config.yaml
num_hidden_layers: 15
hidden_size: 96
num_attention_heads: 4
num_key_value_heads: 1
head_dim: 32
intermediate_size: 384
vocab_size: 3262
hidden_act: "relu"
norm: "layernorm"
norm_place: "pre"
norm_eps: 1e-05
positions: "learned"
qk_norm: false
attn_scale: 0.177
bias: "all"
tie_word_embeddings: true
parallel_block: false
init: "uniform"
init_std_qkv: 0.0499
init_std_o: 0.00789
init_std_up: 0.0499
init_std_down: 0.00456
optimizer: "soap_variant"
learning_rate: 0.00776
beta1: 0.95
beta2: 0.95
weight_decay: 0.056
lr_head: 0.00683
max_grad_norm: 2.0
warmup_steps: 200
schedule: "wsd"
decay_fraction: 0.592
decay_shape: "pow"
final_lr_fraction: 0.02
batch_tokens: [16384, 32768, 65536]
max_seq_len: 256
doc_mask: true
z_loss: 1e-05
train_tokens: 128900000
max_steps: 3608
dataset: "wikipedia_en"
Each number is 128 + 32 x the weight over its row's rms, rounded and kept within 0 to 255. Layers, rows and columns count from 0. Numbers have three digits each. The size before them is the row's rms in percent of the matrix's.

# layer 11 attention query, 128x96, rms 0.283, rows 0-26,32-58,64-89,96-121, columns 0-47
078:075139114182154119121101119158143121122137178131157177126136104147105108114097155160145157114171177118124155087099123132173130085083126138172074
059:083144110138124125138091131135146114124141133122073113158140144170055136131096170087131132055099106164122120125160132144108100148059125125093117
071:088170173150137099126129143087082119116135084119195112132121111104127153107146150102145215067159121133159128119091181151092114049076153173153141
072:123044154151139164136088158226176088148132085115120089098121112165205159083135119153075077173103111117115143124193083150127080118197104155129111
067:037132113128166104175065176149140113135138102138133113102105159163087146105100160142112126146137156131129137132112074123132179102149170125115141
083:198129143091112161121160102114114136087107128134101142123113084088147131133073150163098102160115071167148089096169096133082151119176086087139183
077:176122138103116158125187100138092092117128146101199113111155166103152115126123085129188070133146134141164131098175130128120156151156071121104125
069:100143128119078127081229109090108110094114067130061164143153108078152115185111123195148103151115125143148120138163174160084116137104121116073152
085:079126085188160112198100162168136117130099096121129135142177142202138114128144141109132171113131168101129133108117117145155206151087171161143107
085:118125105114120106107112139076079142083130101153175180152163136160163133107121110110119209105119103109143153115081121163082129113096132154111137
078:177122136139108117074148093118142111146168149134125123140126095111104150152115087068189121115119213199136137151138146124131185155123082084141098
074:158127127115135127121162158186097141157148106125207134095144130102143130189066122159150062091099152181164154111083180147076156095084067125118128
076:110144103096123196112163121103205152146134142144138192133087157162153120153098167186131132163081114183114116125145096080136090109097105147125154
069:089155093114152119148045195089071169150131097113150149153159077196137159152156128186104144130114169065112145112119130172137155084121167116148180
103:164129109129198072171175153131083140169107132156065152149143176117142132045200122087125117155110125119124131139085121124119143197077124149156171
085:115132130067126166166115168157198121118096091198128116137098108208094143173119161118081077130123165074103124105187100150142141112170120139127094
072:071130201095127115136172085141141068086062114182152146093135095115131174171122117219118130173095116102108179152152183179139101089140132111144112
081:072122098106168109183095187144130173164106112140087135091093143143097124090105161162102087104151140151116112144158114100106069094095135141086168
064:181109177074152167070102095088173055149134118123098095150154121152091079175161139120140132130149104114110141112186055172129193125164154118153108
075:134114067105180155130124151119146121127149135145109138107142126148091131062141208159092157087178135120158115103101088069095083071191144119153113
108:121114157111084164119153128108144122075118106173143132088142113113200111107195094167188091162135139128127126115181111165108090133103046168080115
070:159128148172152192081153078121161178070139160076141151115117128120135113117085105174142138164180149153130104111128127153154102121153080119160123
081:112110094057139106128105172173137110102134109132107080065144067139073080130126113108094113112130085098160164137126179162110043109135138148093094
082:049127087163172104180087165132162147123134109161163108102166143178089092116142117180118103138129157104111137193150131112136115121111117135146137
091:194114149102130149094104051157120080141143118151151115140132149125133133172143111117141125170158136170110118138169065148155165169162084113152138
082:120109120104153133160090125139099142119156092119126121094070118130133123119068115108113064161111051101170089128178126129141036097160100104121116
082:132180108192140103088109133100085135139151199089129126138128154127142124140130133146152205119093116190105166121076103076105111109127134118137129
141:082201097128158132129089165108101111067061159168131149134126078153053097101170131107110150081156045140134143077111128147147152086093071111135136
154:125198169129071176161093029096156104159119156123122139134145068109103098138111113135132140091106122173116079127161142124161124116137090159202116
136:119127144101094171125158106188179137047078121139155087154140112123147151150118143176145151100139165100153112093152124156134105071083054085176104
158:210047123169109210172119112083171139100140081142157144081156117122127168135158144127128107151156155136119152110128128131141121107078133177126096
171:082137099090109105159106107172120112166202118130075170140111167118176139110121153180157124122059154094106136094139150057145155134117201049100076
157:172128148128104138114143169117147141111070188115110160102125136103045110136066136090144076150138075140157127119073115140099168121140056074111123
145:128174089135107235131141101106080100106116147173124142126133053101093150117121133107106154114150118094142114106155121109169157147183100109171086
148:094176142111121132183125066163125120104193134139113104099152056078159086112144113140134154088165152195126106163149110102155151167136145171079100
170:135031149096107182162107106178118152129093112116094097191070124149108098135143199124103184114135147145080136157156135109139140102186173194130145
150:148162143185120099136150065111100098071166138118114171093162042112131113095168141127131166092059126145137118122124149169152137097087159091126113
150:106076205149142147121137138132133110109127097176113161153061127167083131101168196156098110107060090138113146141175140119104209116149136079165112
145:162095097172120094142149126061160142165104110098153091100154111100106126159115090180161058178143132198136063119156152148144106058081065172124113
170:154133092161112180102164080104138161110091140095142170187120159163144147139152213128129170097152114152146152063096113152112108115082125098101145
149:132120129092125081108132081106191110121177150173090147140177119140198157094090139126156110163182147116110142149092086149135182091085143086097140
150:158116113140106105149088182045122155134161119142106191156144155202089110106168124106133136160130062113118147149148106173135137113121089091153163
143:090195111159147168185112131208120123088096183186155143104131101160107157160154142089176152123156113122110130136130073171147119146166036137139148
149:112082221095118125119134095065138117156072141125103069144097126137099144148112169148076116104140114094125180132121168165121120122122163164195165
154:108109123152115127125131160137037148148129122110120143156051173128094143113131141099118127095086107126109172134124117171119116070096165088138156
149:115158138144121149142135109142119106165138133166144072159121133163162085116231110084109117149136151119132153091106025165096109181181083111142161
160:196151084154114123094162102073179108155219082114128067130118068072169106116134159091102124145144081145114156172160165124131131126158167125101153
148:132099148115128125072163082104177132108086088159140115097123109176135163122154098148110119088136150177192108136119098175068141157133101130115069
131:126088151181112145143138110108162164052197183061125128146127136081157179112166114122132104084118140211135103146165175145141078123051172158081090
147:123129134135160093065164149151121110157114102117135197102138157111134179130136100114095127125074123115179142149104204117122130149050129077064099
152:097191120180165097131108172139125146121114128155159137108190135130085103114100135210033139130115155120121142113126122173154142121103068157194106
131:232163117096147127075135094168153104141167130101120114166152155080115128085091160146099143154143132135119173112157106111148098098155071035123144
141:147114167109153131165133093219150165082133158146117114143100108111125095122140145123129106079137091154132096129108105155114181170186092127122077
145:110165122150149086115104135116107161134157165128154157154098145136143157123125126115209192145071179113121143074056109132141114119074177117151107
060:039163087163157154167090137119167090111100137151128128136164102127101091136156159089108200189113127121128122135119148129192068080144102117132142
064:096108164083113117103116061178158080168105158102149166171093120099134146113143148093130199117137115147135146113114151124131138169175117080120148
058:149142123128053164109121111144105200160120161147143175099104113202090100151121136161176087109107128125147092095137163064133044134119177127131176
061:091078180167111185138140081146124172140097131126085147146117132087103151054094187120111137155164156079088111100148073105132096130120098097119058
062:137164101084131121159107172102104074160113165147081145152149083115102144081082171141131132107178125149133134097121102140067095090156117137139116
068:184137179151142159118134130109135113061138168088153165080140067112189090106096071187137147118125122166142115084046127142089119103144144082108155
059:151075103177046144138133148122118176112155104113158108155178075134122131163086152161193110150104151093135130135195117127111129127166130139080078
064:148170142149132188165108162093090125138167129195148204120181105102135095085182160139198048123142164109121160123128095136095089149038130154121135
063:151145087129103093187059191151134123136127130132102132178161102154097064163140151092159127114093089108124116048209121158133153109126141138084142
065:173121117126120197112146135105168142057111124073133116089172118149164160172043078141081106128088116127137147075133152150084120114221123157092093
059:112129136068144127107119135113064089134159029112174119116090101139137118147184171155165170142175145085127141108164145171112159158090181134229111
059:137140055126149108167148194138151120128129146103158070180148098099165157127087152121160058130124150171166100085178112105122119074056137155116068
061:147133136148142165151152184055104109130099097173163147135153126189129173153063104174123110129106177190118084156127148090115186098098079091132148
060:105106092149169114156099106193157155186120138136102143152138137122176163143135179152144195163213171140145125127090072130128166076118133177117186
073:142179118082133089183094141132111162161127107169093128207085159153101115124174185067157107096125102092107153124187103147103138136092192152201175
068:114090118105150070141102153133112122159152118152198095109060124146051162157133130152106119074120140136146127137148106148153155124159109140142108
072:090118138116154140155174073094171113127112108149153102066126111148143157109171130170048135133161146158137147144116152147131097109065111195197170
082:115109120141100165122104116139083153197151132105101098163077125088152114092088168092131131117112104118113126113161102088128080130113109121084154
064:178120089185133201140122132039147094113102117117163099094120107166167059124135120126125121107152107103119101047102132153140097068130124134113141
061:089160127102088119148095186109085105158162133154158197102075119138143108126180158110156098139089168092139192150198140116161129118176127110097128
093:086134159136153112098124115113106122063117154138139132112151079104142110133094112126138141040104171102153152158066124166055061162130103160088128
082:135155144161153116074112161107124114056156128111193148111123136129165093195108080197146172126110105158146109134104160184148129075106135192170192
073:118117157177144118153138143041081128107074148149156133105170057107120149134127126169083089103105095060150129132119150153132086060111153132076091
059:087129121176174097120159147111120119100162097141071089086150122153153092159085117221142164119150098097119147110123130166102108089122150124121090
064:175129121143088141085129086100180118153122167123124108160126205103155151083137090047143178121133163130107128122155094097126067158098083105125143
074:103122175142129081080134057144150151161151186077124038118121134046092189106092103131075111174128089222158092101113141130151077126158129094132139
086:125110098149132099098092172097141101112077165107104130138145123225121123121113147086140124103058090118153126130122097166121106097126203045064140
081:119153145152057096102083095157085085155101102142128101118124117178100113135107118122102158138131130154134124115066099119085095177119107165145082
089:122179118089145130103152158146133125115060144191096153125139089145154107129117141107176158159127162093112102103098161119119153121101029082108088
083:132095133157184134165105147118147104125169161129125132158178121132162128128155100149210099092144093088105156141181183059117141070142129119161083
073:141116070175126049101106158109090126169117117138089101118065126124132156087063080167190138081156124101130112148116133096149186094106164101160130
070:155137149141101117097147194154134113101115129166139141076118123105077133090102176099165199185243100110103165076141151120149179107117100157143129
086:192153159133101145145161124064101121094157150167141130127129114154084079143079232146131083115102119091107126067135130132138154153125176126176112
083:093130151083108156133098122098087146122123134123155128148144074082121128140144104079153130153146137131115123152131206138117128104169136070136163
072:145141146141109157168148170130205124079120148134169114131098111159107104085135197094120167111199085083168113086088137132161157099139139173118118
085:149159085196142113139127133055130078083121111087099121122143094117175106091104141111061182104226137133113132152160138177100143169201137114057112
097:147154128159089152111085119150111120136141099182197186090085090132120112169202170125125085145154124191125129108190137140135198129119090057127153
076:162093045149169130122116099070194116136160101129129128158135182117118191129140096072130071085142109179173053041119147158119102103091117135162142
088:112095138162051101122175108092087119094129146149078097150118194128146111158111140155099180144104135167093125098128083093102142069072110170112193
076:127134141160109089145099042169124086099165110134142145116143163134127126080120185154095192064129117121119135105036087153089116183134124147130132
079:122105175066112130121089149089106138121142076096108096138117133121091120100130158129137127163108122112162137151151139118150086134164155149075157
085:178126142167170201165123110173106161117089178149074161103129104173173119104182121103094136165116117137127093171171147130114120142174075156127091
079:128060101118124096105088124116124136159113094098066119124118162117118165159074184096057095084106125183133057197092138122145128127159136167162160
082:112127147171143146090138186128108153166101131150129149095105116156138130092068171152122131123046136107105121172123100157122033136151106143113075
082:149157084166123177163109129075096138161142099183140120114129144191127138111169111102106147127139134117115135165103135137111082133159045146126172
076:150167125098136080114138081102115109093106090128155145119190144157181060077165142092130152118092101118145178118099123151084099138109138088102137
075:123143130120096101120150139150094168138130115149103117072121112166101092100091094122127084135102174090176128165144098110113122128186113112107149
078:179112169152142165144080116183111115143111162093239134143136136099123111161158106147158124090091103189164119119128082112121116157096118155152092
079:073197171125170103095116176098138139151126059107110108093161119125102152123150120102136084105042091060128200215140170134129125118076107163081150
081:138121109176093118099131152135078113096124118168190147089090183141120115161166145217155146117127089126108132161151155180142191112136088114200108
080:132103113083202146149119116161156097115169117135141137141161133106146135100064180081151087133122111120122144130090136130181157125152047097160167
081:142077126052171170140137076129217128107150210135144132133164118155114163097173077176090121113121078137138128089157090129130146128131102126130080
# layer 11 attention key, 32x96, rms 0.293, rows 0-25, columns 0-47
093:154122169139115173108111178116071170114100155132102165121127121181113124126110195152123116147095130120130102137139127195110105141131152082085161
101:180126148139043116133115121119079088111086144129127067172083169167122129113119108110138121140144115142105086084088139109109079170119097151138084
088:079137101149178113126158184133159143087065163185085163101116084136130128153148159109134122138124139149179080075108118111106162122116077122094076
105:168114151189167107174100147139115097124164184126173139164166141110144094174106114163166130087129100159083160150192122065118144097150115171152056
105:136154055118151069085116122168116111163108114113140090127059090109176145101085102166194129075133116086119140099120131106190151136096162129166135
101:149128195110115159061154157124121102115110081180088128143141149118087137124123179093154120137156118089096141123167155157098182124106090151117187
095:175130134137112166124159128125110117090153121151089139128143088222073063165137152147105080149118117098104150105112188123147153189154172127146066
104:126130139113137133144115164155127122055091138102176137198149079109138120078150090123131143137163142079114136140106182158178111130108148112139097
121:112134183153087123173164133137156178098147152140210147060114090133133087108138211138077126093140094142149114116150121039164144090159151160141113
098:142170146186131099151109124071130070086112142127123125128122123115172097104172136179133150081176138116084176120122162204106128160152144101062084
105:138176172157087084115140159151117131158119131162160157087077110178115095136147199149102145114122114175111147121176124138145205114147121106104124
102:145117093150154178149093121108146122104140110124136123151148201136127210183065055145135112120120113163214088088095137136064081109115108110135105
104:102097120164076096134164106146127116106126143190142099069102149165153092151130151159080156149103101174092205115114095092127165040136105155133151
099:100182120126129078130088073138155086104121067143115130138143154106102136090123146110161159110105096054142155090046139139104101162075136113130116
102:109133110101073149066120179150138129131132080123131126161149140159090111144164168110149114176137101130144107126139138160112136057141119099064167
094:135102122178165151153183112154102120082070171150125124114118077171163046102147149127078161194150124116142119148095173140131081175126070121094115
098:108121103165110097129089118094161123151127062154127135094144148154082121150112206144086117097110106134067097157108094084159139115141147188158152
105:130105190189114090086111141123115136183114170109173140091096107122163119070100198100143110103079115181155103192133090118164081126167103111119111
097:139135120120100144141100160086100127129125104151133152134139153216133152101146113087146137180143127147114148121145122138107059159154050151144162
106:115132099110113081192106062050115112056137103094127131156177168092132075101124106127104143120082103158126177139121095172085139123116125159109147
091:117155175087121124123115114097153054098117146153051120115156137156112121124144123167100108148141188069146153119144120124093132125108128118134140
087:150102167188175138177131106144112087205112140109177122115137120093164106091104129149153154095087150135177155110135107073091149089153185135138069
099:085143174111161086093144156143159093106142089107100087085156102113116130100125163131127096104081115061159200186123120149157117145134137172115158
107:137106120152168125090079158138091092094112166152158109131101124113125147145220129157194101147096086140121093143105203177128128150106113110166113
094:123079114100177151099142118163124079136154120123141135127121107099171133120085186089128095132134146120056159115107146156155188132124076106137158
097:136113129110078166115126105126150111115131159137115107116120147183113171109226124131076125126115137165177090113182117136139121111179118099102132